Weights of a small GPT-style language model, trained from scratch on English Wikipedia.
Architecture: LayerNorm before each block, rotary positions, biases, untied embeddings, attention and MLP in parallel.
Training: 279M tokens, 4261 steps.
Each number is 500 + 50 x the weight over its row's rms, rounded and kept within 0 to 999. Layers, rows and columns count from 0. Numbers have three digits each. The size before them is the row's rms in percent of the matrix's.

# up: layer 5 MLP up, 896x224, rms 0.0617, rows 445-450, columns 0-223
# down: layer 5 MLP down (transposed), 896x224, rms 0.0617, rows 445-450, columns 0-223
up445 109:477536460497479412494569545488540482420429547472530486528553504515407472421559547534551495522560504510528446584452465586532461394495434534534438482482475535432551492451507502571525446476481606469459419595499518521558542506537485520389580492536581439454465584502473479562535502518429397521458559416566468423505448411515554483582579410580547470508452536498470496517552483538545570409498601439530491481535496495499535573497541517447476455463508579547532458450478505531483493530551531471559463460428629479514520509426396561507536540571482403528477441432474595536491483553410503397562470496495566477399500442508494470504412487450593579510541538524493516491590529481489505442460
down445 114:350482514443456494497456466482508454500533533499474521504504526560484498490518555378450539567453551475478484529543596493564472535579597515443513470562549472547471552521569499447560427443550562483528537552489530463538562543524386518386514479506467582524516530519555550434554467503517552546545437517473507399410467488547507459532448550483491503453538442611500536480487510506531459502469390607454475454459520476506510551424570475466394495478559579475574533551563507522546467476487455446523576497456509478473426434552469444447473455535488545526558489537379514461544456509481498568378575483573570569516566468552595541509384454564466420450466484367489539409527523466482497471520
up446 092:500471460419510470552523518482423482528567467589585464442459568510525588511491492577569545468503443516544441442446529453565516524488538563488420483470554534520501483437514520527519482522519343471517529486546401509485473474397500361498539543470470587522487495415547436402529383499502520485444415474557581588611545447497513565483492566540519380486474566525523512593530548452495466546509510472470544402528508467479477573468512556564495575502421613457520473395531476616576537513452435445581479526498385497522473419527514479468540439480515495508542453596509540502527545503519498492456585471553429495458496541462497597479464428393521518525432487479503450498448489516478497493479
down446 085:526507453473476465560449487404605504441454545562456456462471554539564490443502572451529436596509573505485559466493495445522551554505523462560517489494449435521549501525536541450558492476582452566534558505452584536546518475464547510535454456402526525509602464483472523527440573393515552485506520422448494494435486365459522490491525438498484536496507488499592526431526633428444565432505468629596483415480488447526522466446508521455543479498471556498489620459487420540462405432443458553437471480464460422469528500508606492502499508516459428591475521497496551464546477510463498511556597561477441564596502455416564460483469464629588470455567481437459462486469552465488449549469
up447 094:485453565586526528451423501473550555496509476559486466462484557458547478503450509542620442511528535558474429434495527466563519526471510587411574482479490555491478498502589544479455459532556528437365480404537481403578504508499473545436482534385596573509607459527494432443519506461510476516481537513442433514562595517462555584470491532559418509436452617518517516499507462459491484431411566531517475498594563499475418523551432526503526482500545482577462565489507478535406477426575463569572479439536492359437533415522497466475568579483490557463559534489511501497515449552478567387429493520476502548546473492539434528449464520496500550418581484578483500559504419496561522500432
down447 095:474391455478414474437437466455468494478539500525418495436500598561451463595536557549439477478522547529484559542553578399483515523513472556491415506535515552423464497518459516562531571400435504475517429444490452528517492590528529447534474544498536501521461509615565493482517451562474558418565417476502467545504477533505508570512514532447560502394526586473456548508512560468492526494420562497475475404487389442477490558416593449555390504472486560464482520561495497494571538527504438519499500450485461415416592442513464547550434455535603491551465521449511557487548557532452529520538534498561415524470492629471439466543520481455552439574549522528557461516510440542513596371558
up448 101:531522552523552596528510468460541657434555575499574576507508509516433477514466530375510436507541520506483477443487535449445508482574426481483506521509459407437469540525507492478499516491432502493547506538480444527573563380489464479558512539368494550527561514586501456479541583476446450479442530453394515496527520473473585518478498546558448538449536561508480463477518593541483552441440531518487605525513501500483441564462452503423542460480552466424555505452529555523408473505513531459379492550516448543473549581517488542573558499508476447539568445516570538433478512456412394478480513548514491374408538557523508567460559539484462510466357543507510408604522447494450581477519
down448 099:490518540533506446424511630530455375567486489552519562481500506500505462563599509517518565508413460565521459520539591585536507451527463421514440434454539534523572467551471466435532581447494527528473618580483547537455409477471508537491493530458422555600447511412409401556372520548546483521476502501552599385516486383441471517520439583548469526493565548483479570455467447471498576604524455467466509493518510635531493452503467407486540471494564527514458532521486470402510499494425394444496542396482485531514504439491566464508480513586478457424429536526450523497531457508457580425495444492524492523520492511454541502523504487584500527508546547468464531483426548518548505477565
up449 100:517472409572554567466469479495468484503572492466454456543461544542450547475450536460533479509485433491546525522552388515406515639573405422551508482484551364436554394484509455575452466482460502410499516546506385495369540460502489476542414461477517487541520524476421524571521530501461527511558467507537490597512487531517542509444537488450604462477540613475477443534453514609546478510496512567631486459458494553535433520603524434433528502532513589473542474511465495474508545474447501509474589541501480482450500563480563518508471429495471521538505558449518484405491507533461406511520470516418428478580491568410528455490454553488502563527554588477538537522475426623436445520449
down449 091:456486536478463472427499488533502500458473468471457418569437587505524475484463492525537394534534507566522437431520492461545487497506540530518442545405543510479541517384483489391462567567545477541475446501481479498464482484532518526480522448579501500389587504497590475472443474530514483456504515501479540554429575521347504482619463538534505545597476551454512567475531477455391497550425572500505394565487441567516524582422503492521505447547406508475519552476562514443568559579515534550420495545496553471573432438557464453470555507486539468487649477521454474593469507521478560460518418501546395514460381503572511500510516569423491538501516586538391594522544478564491475450514
up450 106:405471561455529522542496443492534519503535541628530454543516483581423487487535504575528541515397473512452440498476476518490467488507435484427520556557552545388439479527499477488542414512537470455485597498434405532489519433493491522500505534497525505581459443585442545424478515614486449477472536457539483550446520511482582505425595513488588514506421416496474444470453463461475557501448596490502576448438533437397532441466479468585607397608383423488467427470482529471548475503476478449655488546477445518461517571506510539632505514423539516535431490519518487531513542526508514461490463472458465505564552410482519467579459566422535506528434521561492467582522490567537525539539
down450 104:428469491571523509474512497470556439481533446530493515543437495524442521492439568538469481396396441529537520536415498473473571513372539528551498381495521573500416492559516451515442420534481584451496560510557502560493495481520483470592541480599449503530503519495374559460469536407478587423486594557446538451428520501553417542575454520524555512595518559594450444484587497539471496454438492461500559529486559499542509495568490433539498361491501482478515494452505448431481493564515512538500607511476440504500589493413502593516457522516519474639536560463530531524486466442474503427454597427470492501507560541412572484492530499406501436551437443517492539439583518547481545496537